Each number is 500 + 25 x the weight over its row's rms, rounded and kept within 0 to 999. Layers, rows and columns count from 0. Numbers have three digits each. The size before them is the row's rms in percent of the matrix's.

# layer 8 attention value, 384x192, rms 0.146, rows 225-265, columns 96-191
116:493482494456526497519483480508510503467543456499529536498484554490488486517475533526522485446518505508499509542539454504519496506528518523535519492501490520508524539510502503546479459534510473512500489494513456510506505519522560524517502501518539507510511526495560503499548448506461495489
089:489510543496482476517494502479526446478515467545538519489492486506533513498478447535522502467537506470519541527512491492509531508514540500514536491482497460515483488498502530496537451516548481509468528496486495516480459505496502479502503562498494520496490533545513527467491504498532534509
107:555506461519513483531510451496529542502523475489480484524496499535456495542456515482530479477519526509479547498486490505477467512459491454530499482520483493520504495537503512505513501472534483486511517498502509470504512551503461510489498516536469503495509440477452516511560528496475507519
095:521530516469492508482493481455530472517487490485489487497485519523495495512485497525532539498471526494498484536482511482514527478547484504511491469491493476548514516494548509492517484508488468500466514505502499464540492517508484495528470527481570510528476462532476490500502513456428505482
124:468495448523463488494520494484498522492511466525498473507504506528449499531499465520523525469538529507515471438493434524521494538497526517520508494529507550529483528530480528521528524456495504505532455495546492500542476479519497472501483483463490500495502494459474509476491469557501468519
093:533493500477427466501530477499516508552464459496494521490521508495492488493520518562518456526523508511509508519499497470517482520523522518486483485483472451492496477543517485512505470477532479491495513522508468505465506532511548502499521470538505512439460499481513445472512488508473525515
105:497477483526514491447490526470525476560515520460488502486526538499490474476529470470505550515460462481540471473534528502533528479497503514479483549534518519511496486519475491518482540505542502506528485506539518495489501485503485518535466513492495488492513483465521506534486447502500479538
091:498457486457462506512545496509526546510517476466494467540448469577544486489492507486501465544504490496522492506442500467462510529505498520509504468482445464470528487497483503495478502443509497485508553530466488488505489503508522484490529504485479506531526513503517509534494561468515486515
090:497486523529486490539509500492566490506501523473512492503477501539477471515489492541491471552522498511534480468458474497486467499501478477513457487499539475535477484514490502497478494532495526500511519473498544558503516534527500501522513508501542501512511491503482519524471567471508497531
092:468460509479433536511528501465518525530507521469508513503473495445510526520485510467491499536535455487492514515484503478475521486456502524505543531500511516525530538476472488509468468497533487509529533517500507492513489485474479511500503493490496487490518458524493561501549500489533532456
100:484437497493487545471508509506446490524504483457507507538528488502496524497468482546506466514498539502500494480512514518494518471490489481538485505480537488438484519521525506506553536463444549497480504486494515512492445458525476505552516474495462511538514515476520493495482504525454459483
115:498484468522471519513512448508488478489493495483500519481509510446467504532441512486476507472516487515514477481560482542534533519513537479507533508517534535444504515483496533516460532480492474518493514477508456471509522476495491499483474504534432478455456508531484527551507461535490470527
084:517490489527504491516472495496510499495542499524518478480455475536505504512477486467538526499495470504507479495536529474493505535483476491502486524436451494529510470498456500507533460501503498553491483501493526503504518519486471494529460536472511492519492444508511513511513532477498500485
091:568490482527470486491461546485469482517509459498550508510518487505531498470526513511462510479521469520526545451482526514518491521480550485517529492519513480529503499533478481532517515533450496504511549509504558510493494488479484487497551473507537538537545540472472499491486496495497549506
098:519491536494475479503509495537526483515539561463488491466510546513526520543505521487458526485496487493484474454542508511453526534453507453518488526483510497546505458534500462480515516468504442505488511484513496462484510482485483487525535508491478516482509470508461483504485520504516561477
085:488494496509473477504539513505512463548475472500512519487451459497556494520518438466504482503498453450540440498516498517485506506495506497531522537502499488520511486489457490509553497504504469464476512510505515551492510450484485460501524500435510516529489476480516495467512494455515508490
100:485530558533513508550478509534465491483510515491479508524490510523536501508516529483526486511487539479538551505505497482504534486509524506507499494495485486519520542509518493516511490514521516538516527513519524484509511514522540471571487494460494442473530439480516451503498504505506485487
096:459488502502537543502442487504480444525489524508475507516509517465498528493517467503452501484451441502469521455536516517509503508517497500460495488542507520534488524485487504518515546458507479458475497529518469502487510507516512498491510548486493476491498486499510526485455507513499546492
098:496481475545501493516493525482541576509475527517491519508470497488488477520484442486509538524476507481513533488483488505496524468514489522537554499467521459528521523496510478489509483478557547490495501541496509489482515468568487515508496474484507536495518496495496489460506508481522509479
085:516486485493547474466517571534466503517512514522493491498472501488531524495508462502541516489498518446485478532439490507483503465512470533520509503482476510503541524489540514508488503489506517526513505527495500457490479458500506506508511491506563523534530448484475509491526513513517485520
118:516505513473522482462435505490464485519508506455488463476507544473476493469504515483460520481491450494539487446509531464477519513463475465507470511517493535514503515536459499459473497492461502523508481486527507513479459455463484539518481462485512493536512506483494462510516541527466480520
102:473460549478505505482503518455492470496487481481524489486536450486506479495494525458489516525519480484517515477485511505478473512473504489522485491538577490512525484480505490452487490499480491479495485512514477497482523481445487524483566480526466505529486507489472553515501522487418484494
102:516508529468549505458472475508521464529451496484514490507494497555507524508556517459490533526447501480482518501532527494500492461505470470472494505518509462439506514496498504502507528500540497468508489494457480519478525503515479511502522494496522533523527489455507484455496508534496526491
097:506511505497513506522495496513522530466512524482559478489542501500516540489556517482488539509507467526554461469483502496484522499475513477498505513518489494516516475497508486536509531487486501496506477528518488447503507480495513524476552501529491491505495516539462499549496489447523488513
101:498515530559502537486517530511469454476498495498493534511528542469514521484526551491516481483536499519498475506511492488521506492520450489467473531541508527462537469500501492526498487467510486513508512519492504544505513501540512513478526516523524472512468509528501505535514522487437510467
095:509523506474522500518506498502507520473493457460485477492463473476505506523510470498490451482444492525481550533470507544494488504509459533519477495454486466489510483475541514511472512506545459478499498546474449462525485445489469506481467473494507516507507504475515519483542511473528478472
100:499507503547503513497502516472522507472508499510488498509499505536507473504478513480484514490523524480512523548460474522503499470473507537484451500498445539494477517537515520522542458432507485497523495525494500549483522508543535498468493520537521487554485517514510516472510466525535534465
100:511492486528528528526521509525488467511471524556512516486543497436510554529480508547508467523555495522513515542482501528486503502508550506510533497523517468473503530498483442492492535501483527467507518472514497457474520509514486515454502496505476457500455554505506540494501533516490513508
095:478491493463486503489486496502481519490473512486504530532514519507519519507499494525472500522499548530481476520519474477519475483510505486486495524528501510546456492480489517480511481503505498514541481557475471503515519497536457484516482542492496510496475576528506540494528441530502515495
114:486493527517512525490509483471479440545538559453507493495486504524482489473548500495465517502474464460508513461469544491501497525469477481483499500519540496472493535483445498523513478498499498526470506535493521504476518457508474469520489489444514484525521451527487456514524523471518486477
100:465509466522430518483534487442516513510476485519512488471530521500486493540474481508494547519542488481498505483522479497460504501482498472520514499495494477462463489502563480544510529516508497499520485517492475530513523486528522486508488514485475508510483559490500531547520532535541482479
098:511477495533494510479481535480506487511513507467442543486506507497520525514499456481501494481467478475501501487521489518492500533516517515478529447534478508494525543515486477500511480451510528536535462463502467510523483440457550540491511545529499478501536497523486518483512511487510537531
093:495502497524494539538474499451523523495523515493483542515492510475568499500521502480471508492487470524499474533536519486486513518519506500528495511476497501502522516501480484504440505522517513483539551475518473536560537486519528484517461523524488493508510535538533508563498501488560513500
098:517493537559523497469504512467469495507511487505517482484495472536508527447493497513519522469528488481527473492487518512480503472492539469489519453492520522523498508457483509488496515467506499522472431527508455521485498518468486505523501498485490489501436449529473519480526461489470481470
092:483516514483458535529487513451475514501484475475464545512457498526493491552518489476510507536516542520460502502508515479516501498495535491484545478492501551493530504555506501478482523507515494485531567432516493531518473530501492487487521499477494471498474535523530493505509488516526532514
087:517547510488501472443457497502523496516505507526482513532495500473482467493509441513537511530468519530486504483464451492496532502486464508506456526522465555482529487491492458498517491462508514518531523487465498503503452499550500457513507485479508498465545520523505542476469489536490513498
079:479525551499533488463519499481525485518490462495487515494504504498497494491518479540520530530493514482493494535522489473472485552504487533493507483506483501503504543496498500454545452493523525446481563499498502536533515494443499474519508544495491519498553525485505531445515547511505516513
089:463495537513524511487502526483489500525507515526491517455549449518508495489476554476471505511524483525518477506527527513483534545497505485509505482495505516520475480493469488487535520483476515537535422538497499505483488489529469535507489519493492509494483498508503472481494467502530566547
097:511509538542490528536466456500535495499512442477464508476447480484537507517504492494478497511531492480511529489573491456502519546498536495487507504473471516487492511536488498466486494509492510486472535467545485545504490508490497519549518480504506493479491521532512473462534488489521534478
085:514510509520554523519472461528457494524529452467501466512508505492480523487522527500484514517527494475474522489485490492520526512484496461537490487533553540495521499491514537506511543469494526468458451460519451513485498496488504503507468538438499500538471490511495478494517507482506471432
100:469484481460524530520506475497505478510494530517492512471543531503495480488480484528481534493530485512498487508494505494438496544507508488526495520453493494527511494514468537511514500524520488462498506528483511438527494516472510480498540546490515492534518502511498492489484521493482489502
# layer 8 attention output (transposed), 384x192, rms 0.124, rows 225-264, columns 96-191
109:497506463544482497546464512524489496480549525473493535527463491480512532555506492473509499525537518548493485474484481509462508508455490531486467500444465490516456527508472515485466517500474535491496495495474474518502515523473527490500549508473524530496463468471475480497492474534483498527
086:481491545512462488502524560508514532479516527468498510514531508511440494522510536460456532527534543505512483465551539554509534482515480515464481488526483534463506547506524504512469490519499490502544455491551463492506495528485511496506460513478475488496480477484474505478501513484518453521
106:479504447491519449510530491494544505480545516481534470467491548513518493467514517549480517499492497491522502466519543517498530531482481522517491520497450474487496471481532521489524513490474495528486476456504472507449498508495496476508505523475519557481489508499468535557457458472483507521
092:490488491530493508474510527506539485497478463501485511491534518513487477490515511518467488520565497503458492474479502519483509518445514483523492487492439497512568527523490488492509533473454499530498477494469536497457501449463502471500503511498488485492519514492493527550467504507486467500
117:541522491526519552489483476512535524469539505480481492557518520511493467521489505488496519528514494508488481475514520496517526511505477515504518507501444502484478511480500474481505563457514506516494488517519445486463521490465489502519506456543528506480472496495477509481506479507527517520
092:525519494505463459500476532538497522511517492469511490463480463453515489516454503458512544508548524577529512521517486510502498478502476519459475493496514516502508542495462516508514483483518519529501494522488456467486505505507475474519494533507505495521443505474478500500539500509512526479
101:512499467517512504470491469507460507493477513508493478522488499511499488489495504491508506497521478511499498459475469489509468510511540492503499522506526481490497472484477509462486507502532480543510516543505544535517471456510534453466512430522499515477535445448461475529516481509489481484
088:506506486521523459487543505498531491560523474457492523446488507485526505437467526522515503489488497461497519531486487484479474520498477510506491500488437518479451508532501480509510465477451474481470487456471485487506493473512479501496472495478487545517485468520446521516490457466481497499
082:505522572486458520464531469483470511493489518494498492432515489493493516493508518503520525521503456515493530518511547468479525507480462526519510486500477478484497498498470503496518517492481450497462494516488501484494482480539533511518486477516475489433525510490555486518465515515498554524
091:540491494527450485535550520540494484482505541468553512528513512483463519523522484454486474527474478477489501460496525501472519543487521508528470497473541503507491527514497496500525497506455474464492490492473495473484482481528507476493477464479514482489490503475505479477470499524452542510
096:541488517499506488477525524501520492493516461529455546479496489462542436507520518490521508491520512505497487460502540467532497517497466487472544456543493465511508510552540534518489531510512530496534484521513455466525516461480503468449507496510462501502472502545468513537470534481488458487
111:514462478503540518508523467540497504491502548519502493519524514474508508497466457526504537496518497555515467514495443491547499508526532499513470509545482471492504484511426470471479527525517488491471490486519509485520501516517486503513544470485479507519471453470460511479495531481457498505
082:458493477481533513509525498458497493525482528494448494470480500523524508475499446508484522499461483485495480490480548538488484510505530516506468486522434505471422470531492452519490500513512483490541487511500524477497451498513501504503507489513475501481503505464515508492477514500493501504
091:494524534487469527460499533464496519541486543495472489505513495453496476540489462497531497510481502499449438472476542480503514505488479489495483492480526474485522525485537506497515484486488519478464531484531531498468463454473434517464479474481470470485515490521524520500529468458513504489
091:506501507516503524481483521494444472489519501532459468546473514504512489495530462481481491536490512501508508508514489524512492463547515498505453500563522515505506479524449515534478491503496474481454538470489530459469517477526515524499438476494461487470521462538503484537493480494493518516
086:484530499510513530484493473476475511497451469511479512501514479526463524492506521468503460531509512471538490506512464473473472498511502504480420428488492527466464513497477493522481511496497484454508508514484528476495466502522478510467452483481474476497462475473498528522476501519518506516
099:486483448520535514488481479484520479461486477515506479505452515483493485491496497496441474538511505470495520478504507529447531487482460502539497495481490547516520562496472499510498503514529504520488483530491544474492529456520495518499489518524538541480510491504474503448478458501491502529
088:511474534529494513485503523471505491471483512528532484513490523478474509529563518492500537460495570471497463515462493470496525468493503486510525506494515508512553464483512479487468438489548449501529535498508526539508482508546514522514497484491516532482513516531524477471497520487461512514
095:529487466479499472534503484501498501526547469485542442529509434527437528496522510508521492513535488516472493498501553500490509534484478518491492530468489476488466560481506467495537530514500475522507459504498464489494482528463541491533492510491474498456499506487507546504537489505531498521
082:480481491543485487478540465518470461516445496504501559483492515510479523480531530481507474528481536521474506510531520522498515512500505501504477491460473501504514520500516504498518520492461552477495528505458528515482490518460535480492498465510534486525490522524524464521551512449476498457
117:505526516509498537461498502459515472525502473548482487491493522543567491485456462481536494489480462498462515491431502506494468466518525483518525502517522460511500449541480489477520511487492462506499571534490504502500514482505532527454521461510515480474499472466485529533488437500500474423
101:508527531530512496512507488483517512522528508554517483489524547487502491517482513477467504481503494528529569499495492481509506473511511434496532459504530534506517486510474495532538473517441513466498500471471562524497525544522469527507520524460499485527531540508528538542484509511483485480
093:477484467519513465521515500488498509514516463483501488494484499504473501477517486514514480506529544487514495490460517556523480529515510498504545510513517529554513470488516468498508441473505497487522545506512536528521509493527510491502503516525483465463542483502506501550491476447514489497
099:489475537504535489540507463531444536474506485526455488487515514511516487472507495518488480495441508501492504530521509503501499483532474459511451481486516504510532514546444511518452489555522488472475506495457512557543495490476438504525491531491472494478508508508546476534475491511487475485
093:478499506515507519532478514441521491493494541482484516499477518463526458503475488500486485481474526518538496497453505508468537465490531452499463485500520501547472526522435502515491465480520490486524481524478501436510490511516533504504579544474506479503500523517476473501482508495478512505
090:477486490465494474549491520509482496509513504494497541472514461532499534499515510565485520542475510482495513536479491538507452493549516509502483495509513513534537541471528462481525516479460490453520500489515514547476501482488549475534505527482523487504435500512491512510473462518500484504
098:479560535535440517560499527544555472486491491492543523540479468483461488498492475493514479496517522448474495459516499486478538547506505484461515501472456507492476517498491531480466506518513506505474474540513455499454479488505510507497506500493508498484487472467482480483478533463501529509
096:539495498488462553468499507508503546470488525503501551481515470484470459513486489485468524464459489549515509506522498463488543521554486469490510516500529450441508494519518519504498495524520495475479503500526510503489480548550438479512509474504505489503515536520515510465517524520500497514
095:490489469479474476533477473518471490493485497492555481506516478492476463499533490500510507468536538520488499495496485514518503563511466468481507512480450489495509519481554486507502537512542508515483481488489431531485501501490573472491561478541484488526474502498503490458479508543471493486
110:473510535510498496464517482498521472467452458527492492546464522528479493508508476487448440507481486487510478509498493464469494496496516483517504484524510502504490487509481448483495456487559476470527514482454536503499469459492485530478505500498501484486529490479518510529504501497452524513
101:537494489499495513526501489496501523505518497508490484455504460529462495480486512513513508494541457534500467443467526498563525524495465546493489503516512523454489505506481484473489500545534516503513460491561476465511516504533498505479515476492498478502518531471488499489502514510473511474
099:524507488490536529497514511480517534571537478550517518485510516487498495505510538495458497470538495526539525510479491495518516490456505509503484481544508509501501494521471467539509523504461527507504521433561495538479526547482508458470561504498478499506518511495498526544453501518505507453
093:498505495534502500502506560514479491518544497478438524460516476538444522547503480483472499546512510466512520509479483481516505510503507475516483473503462451521506443491494487530538487483473537495506492486500501519491476490527478523511530505457516518471524473503531518566496515497472485467
096:482429489510523526503485458539549470513507457508465473501470519499478479475492507518487487485514483486500514518515496494502478498465550540523484484478499517536469550468514479496557505481480495506482490487469515452508486466473541503473464515520474502482515480513469498472445477549523512502
092:480498488518496492502500530524429501547557527479460529490525480519507519524498499493521513521524530506524485485468490495533510474527494518529493498510451473488445495495499489494480501543479491499476474535505446500529495496509476502486535518511529510497519513510492541514503515535462544477
086:515515502510495505529518528481489468512484510458497530495532444489502536533492514464517465473509474480500488500496510487475479498555494522434505483516543479545470493489518466520527450564504481483507514514496521471478481492505487480537480497485507475493475545470530466514525528549534509501
077:530504466514524506551471517508495512474525498537483546477508494481517510541491499540537508485481496494529520502479467517553471491520524457524505494514523498517477475485469477500554542526515496471472494536501522458473501495497450503488498510535480466500478526515473537492509511535552465445
085:501493469467495543543508504482536490509520530484483508508486527524526525497543497510482507495487516513510499491449482545507489532524552520514487475502467496522511514456519540506493487453529531470531518465495493506552512494487529443511517492488505480460491471485480494529466511486498478514
095:496476476523531505523505529462482516497566534467454540505507492500508467568514521463496502488475494479506463466484544493536503499494468485504506457527486492542489519498523486508522522481494510498535499488499497538497487503531485535483543490504557441479500541501482555536443481507515495484
084:459532469499528497463492494528519488507489483517477515513469527487487462475518548481529525459498493518502440553544468529500485476488527561509506478462497486516505484520523480486547509488520518526509556524485515481495473473527512491493512481541484502481504453563490531490547484543525552489
# layer 8 attention query, 384x192, rms 0.145, rows 256-287, columns 96-191
085:522460502524512502482511493536504545468517498478511470515482477526508524512469476493522442458480519501500503502483518493511528492522478468511553447510525506478487553523520479459521479462502520490472505499502500491496513496520523467485455489546528480479471511532503497541482431487462507493
092:479506493490452464410514504506527477470463504499504516530474531497480471494472493489470489464492504526486505524474483468465536487471475496508449500484520470480480524504522485512462459470497490509479491505476482463488542522464523530474468524506489494557488499494523511443505500533498489521
085:508550535531496522484506467502520519508524508499522518470499466545520519498473554530511471492530478495529484487526511487532492465485446489515543454498493506530533539510517539513500517502538536485476452500483462523487490543459510505530563499534500479512490526531512499494485499500472483507
090:490515505509487508442495468503517495491495493484528491511499485486481507534469508534486547466530528482499511537519515506480506542491520556507491533518507494515517474518511504463530482478498500501486497513477501520460501506497527527525480472484496507496488497462499467503515527504481470535
092:465522496482525501509473469492523501447558519482528563512449449455487457524514499482481516493491495535507517518505493504478486510452480518516511465475492467500486499480489536537537511546514544471502494505512503491468450504484535548475488473503494528510520511496511488490466446498527472483
093:544506482462477471548518504482485494490501512512526466494502479504485511468471552524509507500464498455463535505518568501439451482537473486460446534462516516504493493509528486500492468455501489479503516488496519479484484481504510492495465485484515519493516477513490502474517529506528458515
086:496502481543460479527488539472532481515544503518495526452492531500488471531483519531483494481471456539506536529451529485485471543527517535500506473478462508486500567497480506537503543537505525478474523467491495506496528480505537517494512480517488475497509489485469500513513494458490522511
081:493509497478487501521477486464491462491520497480532451513554489539522490514497519502495493531486503511542491542508511507520492521514501505552512458465488534486510501483561536456482498512497494504469504480485450506502488516464517477459520511485480486504464487443504492458511505489491494490
078:492510439479535462534476478526477512528497474494460511495518451527509491473500503474496493467495503539487510512466537478548469509492550496500487494517495427515504497501497498510532492519497514499494485495491487543510486502464526454472496482498499487490541522507510482526486487486538453482
090:512473527527493509491484533447524534488529515487490507492475475499482473522526436493506457483485506518473549521540503454542498506516482475459485479512513471527504502519474494477495494516494502472485502495533547536500531519488505460498512546527509471520502496537517488516497496555534484503
098:498498517463466489481502527505485521492467518465498467501509518493503509520467491470517471507470454515481525490501478518502503474514477501504485523525479518479480513475502571497475468515480485490521538488535499504549482484542467518514456496474520504479484460483601519523495521502512512521
087:513527509531556524488484455493518502473548481513445486517499494515482465479548502524452533470518492482490479483490476526518535483494484490537485516473510506535491479503510495453493485478503500462538485500495518525488505468465504489498463481501491532532476458498498470457544450529512502529
085:524480492477479488474504473494464457472517547546519520499535500420465475524488535528514482515491490472485485497448516485486487525484498515476478502463493554506473487548484462521482460508491516436479474497434492427503488527534485484550490523521474489482548498540519502487477498520498513518
090:463495523478484488509531497518518474504503473482423501490458456468518474493531513480512484545526498488478493504460503515532503541499518451473506453520490508517500456500517518485525475465453519486531488448550496466466518511503547459519548490488523529511502506550488539438485490506458491468
092:522518464521495513467462538502485521515561544493563527461519480544509508532503495486484474496516533547530511476442488513516564556521526494543495482492486514477492483506493510492497471504510473486521526488464504517504509492491528509515557462546532506466534496521495485540511514485483519496
086:522480472502451474458542506507451507459493488532463499462497494479503518465507442515539540463499505493530477490512503491503504463463526497511485493503540520486530479447471515475483517492487470470513518492477438477455511500496486556496467500522503475529503481512480507496518491469519479507
079:511484472516533474508489502485504482494512504504479499480501507496530478459484484441463500552485479477545535542487511521506528509490519462509498541470514515500496507491480514488493497459503543492491428456527511525498497463500527508488525560476514470486524516533498519538503468498529502518
089:444450466471511491506496518540474497499512462495526485480497496535458491465455524513465499522537484494505480489506496474501486439507521523504499507480453478524495514509535525515508503498507476512573562477469512517450516521515491484464501497485545507476472538517530515513483546505512469573
090:485492486511517459494530473489476467488496457512498485502529451507475493471483475466512446518463480475475459498469506497483484474512516469489499532521512481467498465472476456460496516520557502528519484495479535477491511530516546441508457483521513495506475491506526494518469524464510493500
091:528487545484519516480528496499514513475518507488450498485485522526500449476482511478576552515502505488501489479518549544528485512501558460447516479527525487488467532531493509493526486496510518493488486523491534488505468530523514512510550508518513499539450462482493495503503473509518463487
098:498523531516510497499479499521522498545507467505551488514467488489462517515472541524555518490502483511501496534505490510514471489549518535489522508513463534495447533513527471445552532530506537477490519540510492480492494500485524499481496506529509503512541508513480540477492520498500474504
093:473521460528455528510489508466526482512564452463509518492458501487461516514523538467520472483526543533522537506461454493517518522516536494462522470521453520523494529521493545455504497517517514499552501504536514496523464504480495480519547500471499465512461485500453531521537475524485497460
092:506490521501535501480509484516502514469515456468516496512490474511495511477526531532548500495463490500461487493498520496491517503514526535512520509509486499547430525558505536545493504531489556489534499508552500496494524489538493475500505476520507482507499474476477550540510474509511516486
079:479482426494512508509491482465476484532522475446458520544434488510492494500475477522492529493494534531517518516506521513556519473524536535486484495505493506486488507502501521532497523476494490504539510524513503500508525461438516498503528496478449507506536523563492488516489531501467500516
086:510518488439545498494497516475462528467447515466536511512475479527479481491462518488512549505504462475490497510543460494517509482509507477489511509486537502435510532498514511472462511460525511539486537506490484500496508512482500529505481524522429469503469513488523520487509507476515498472
079:461506453538522478513481482542507471498528517467458470470481489484514519542501451516508490459424494515487523504492520531516518475460514458496510492499474499499459508474535480503475508518490527510557483513481501519525466519491538491522537491503526464488510501498493533530477487440499500500
092:515472489483483495489527488506474474459456483557505494502538541511474493434483505516498490529495499532469547471501529467434525464486487493526551491511495451448501514481507471519479511455480484471472496511515491482532487517499485522516450490459479497517531456499512490478535492503487464515
096:541520547524503492475520526555487503514467507512478467554532511493525494512497502477489481523489475471484480524530549479506480461529506502507447510502550519472532483485482494517492485507487512509489528498452488528528498486498476529526456530505462490532505458534516485510505508516531518509
092:516521521459494504506544534508496482496490481521496493479496515550498501495516515514493488521442482495473487497518550495478495505492490511470469483457490509532545501525515479497472462482474451508452514508473517517504514471474499519516456516424472531513498495536476475476521512463554516515
084:498516439477469487508469499499508492485505528513462505486531470476500539471486494498462489479520519522520481493503536463483535532553540503540492492488459482532479484504462507525510491503510485493489477518487484541496517516482517486540513513473474469476484530507521476490571491500484518469
083:437549498501524531544487505509528479497501437489538461478511500483505482531512494523473511550513551527483515489518502515511518485487523487503490489484501495488456490504474464504461508469506526557519497513552472501472473529511478489475484510489469534532513561510516483533500540496503472505
086:511510479499520541447529511516498498478453502506558485486547459477473481494518540533512542477482513541507509462489481531447547476526537502520477470448466511478490507496500515515563533469542484499501471495521488506533491484490541474474494489484494481523498487483458493503506496534514489536
# layer 8 attention key, 384x192, rms 0.146, rows 256-287, columns 96-191
084:481526479515499493474485495528497534506480495492481483516504464472493529490542520500521466485560460476524495495495453484508517485532429463481539489516504490511483508517517508510491534445499492496496495539458502520486497506503516469483495459504519460514511546493483494520503488504474521509
091:474488505459489462503516472518522539506481546509567499497463495539502526514476525474472505526538453495469461524519469460478528501503475489523512503479508501516474490527490497525513526528539498468505521498490525469480531471511497532492482471533493572549489491527530508462476484539484526521
084:519529499511532538492516483508534530546495482508461520513494456459530472477505462511535440508507534476511513550524480436495509479489450465498500511473478479492506537542537471425433573480467511504497472509501477516532500492465481529503515512489514489507446495478471526519463503489441493483
092:479480492536519500482468468513555539474518522534501467511493497515464488471513475467477512462549497504506510470509506481501495531484503538519508517490525457536510473477524492492490490471464512475437504510483516524513442511479507516499525491534476503486500455495524448495517465529473447512
090:505519450474528486478519529482511454475499521528489502478498483504511481512482495509467493484532445472506461526535541483454492516512520511497456490488492489505544487524471497472481502498503502498503479496493527518529487452486506512500478510499508515491511504493493455490526489506505504512
094:533492501476509483503553550477565516507482519510551514476523496527477449483502502526490488480468511423487507495562474490458472482475483495461509530475553515489517482459545494508546498457501499474497510518524529520478504494513526474477503517463504489464518498520515491514518522550541507552
087:519465508477475512490517529501551490497484518516482569484561505530517528526467508505485497475536494530511513488496497502480447497493511494534452464517457499483485542517503468554509524495505504505504497484492519543520503475528520511526492502494500483493559518476486451502472476497497525497
077:483445505513473506458479527516519512500476493502515467474514506502519518518475540486489504520513469510509523526493467479538449494488463512530527504489534496492486510493517490473509499490513529520490506529475534561547516541500515479499518540496540509533501523464495540469496475481491493519
077:529465472470550481521509519543473471518479450495462483471517499506479517452504491519498513489481495483532493451501481527494502473539462516473483474531522450521467480518502492519478516509508540530493491513496496489517517526525507529472492540544478456493477485535490490472452530469488498504
097:487472533536503515503469530516545518579550493540502543518452479468511487509484515507492467466510499509512508499520513472515501552486470509496523502527508541456481464554473472531502478524468522504508486496541487503495576544470505515465466490497492454508491470502517500528508505516497494511
101:505445573505478465458501513518493508498486534466548509529457479537485467485487488520539507529513470500491483476555509527530501488458502476493506473539516518485470490499447528520497482518533505508507529488497497485512528451542500536461483489499470526450505487482524503496508513505520530504
082:466513478501508526502464495476503491483556530501508522494492506506537506487551502481500502462550499467477516494516481509493543506488440495529471505483544501499497543551498510526477470459473486522503505507493514531459457509439473543486476528494526537542502486490508484520519482495523497530
088:526518532482489513471474463460502497511473539501502528493497502494461452547497499497466484511498512431533552473522562538500528513486500480499523521503507477485489473469484540505517532556490526498479513504511492437511541536535488487558477498503504474509526529494502473497459532523477501488
088:476529495538474507500524492452519489514534499499488469479468549503463492500535482491556524527542473474468528476506488514492471505490475505459491512504504476513549522523464476516504485505502543515526487470513474491500487523522518520486500487503520458479521532498520576520461459492456519498
091:549540482470492492474504523500485467452517539503517474470498511540512487511465513487483533457512497529503521489478490509483503505496500516472471515502485512487450494518496486501552518495515517460475499454479525544475497524522496544494506481507475513512468536481507481506509437459454515500
093:545502520484467538507480494520482505459494519496459469488494483509490519520521444505532470522474510508521486525531528506510474485517494476547491477505520474454485491473510534496534497493496481480506466529511483468508459518490468504497509479545467444506473459516535486518496512520494489509
078:513489489489511488496549483474483478527533485462463503508464463532511521486515502465496524555485470486475510494485536480468501511462524509557481522427523502506527510495467473494480481511509502509506468501467475461506474501482503519488479486488492427525484490518529496529520501469471538511
092:481520496500482458469491489515444521512523470462470460522435509484514492489503506500474493509476550554473493477485518497525470449487488506540492494478497489518495504478506482493462484480518474512481475481522515537449520468494439469489502487467470510496492525484493513483500475517487489543
085:512510481501496454451499518511507486502476480470496506554481521485489463491519497498557479508477510501488512497573515504505550475500543519483539515486504469508505466472472517501467504452482520498493461539476477478482501541491508459503472505511506509505517469526500506454476481492487512518
094:485498457503554495536484505499487538521473529458506514475512493527530463501489502523505496498491494487486507467491501493511480501487490461516492511476528513562484492522463488487503495523482523513526438521483466536526486480479532502567503473491505485512494490465451476503468503504556481485
092:497494473508522466496492460472520491543502536490499488489498540533497524462471507503509522475505507499498455470489515446522534489473506482481448536498519468489498487526514490469527472474476507478464473553471523511494484506504517471551502504469539532496511545452466495493462517477466495461
087:484495467471513507505457499498492495488512523436466517551505501525495466502421531488482529461529509505514508467477523497461502477469515457486464515495459492536518550530512455489514497526479484498507504464459501531549501475468467486540495497542513528536506515486477514528518474494503486467
089:489468508505529501491513513582543526522465478537473489470506499488482471480482516534509504466499488508518495540531476535481543513470503491489497489444479468559509493521525468506515503545519472507524484524495513490528497482512493474495509481450518506508513511480505487508466496528530490532
079:499547490487475497509508511520489497465523440460478509522479476529513513479485472501558536485468488535514524492525486510512516511502550515446505508474441505496470514481519479486465498425525532538522461494500533510494520492507512515492519490519487489507514543497489486494469491545461517513
083:484457494485497488489476512483499514457484522495499470530521542482507494465493510475531523537476528479507482455469488501542479466500546447525518505529521522488497499489462529473449517542494470495485526531507491444503510478510476501497549506521438486491488533485501524507507485463485518513
079:495460497511521502530523461538446500482472439486420478492512494523492496531545515518526512525482436449482469485466504540527501525486492514474486487499452512508486475495511508524479531403503498516510449504492528522489453491530495529487502500499546472523500491501503524510436514449508523471
090:513467537487484498499520470512471470468470524542501474503499514508520442490514514517515469516439465509487532514483483497493507478525507494509510486491537471499521438473471502532512512520471454475531500510527485507500515507534532528478498486510485552555504463502459490541517492495489518558
088:511492494509499493482527480505501491499520483487518462495493542506527507485494506504481491486515468463472490477515444502487485501503543473485512488521529522525467460518500509517503535485493454485441483496504473465498536513533573537475474478484515507504496477547490523486554544495490504539
086:498489544485492493516509478486496482506519493557525465484533534538523466464515462492483457558453509473480485511509540513433477531479480500466465468517551510515496485457499509520493508502498487489460539537503539525497519517518500515490505517439467530487507516523537559487522508528510525504
082:470486518430455481494471506450540473476492502502504498488531525491505499495499481531457491524494534528526474515493506462456484530472487521478487518501512480485469514531452518525514548438517471539479480480479498498489491499471549546533545515489472473516449546470471461474487492506531497486
085:465551534563495487516494531549530500492513473461478474548508517537479530484485507512459501497519502491477490542546488503469514487563516504540501477482502476515521484513451482498465534490510461540517500475511463582471483498496455497504499520547508536458494520551481522514490498521467516507
080:496471516498460512458489518492521490531463532488529531510512481487509503488487477520483468503504509462517493470448477512457528480591473512524483487445500480474501445546484490500524538481504463522461479502492541525512514503491540508501509489479517490548524483469464470498529478521473504459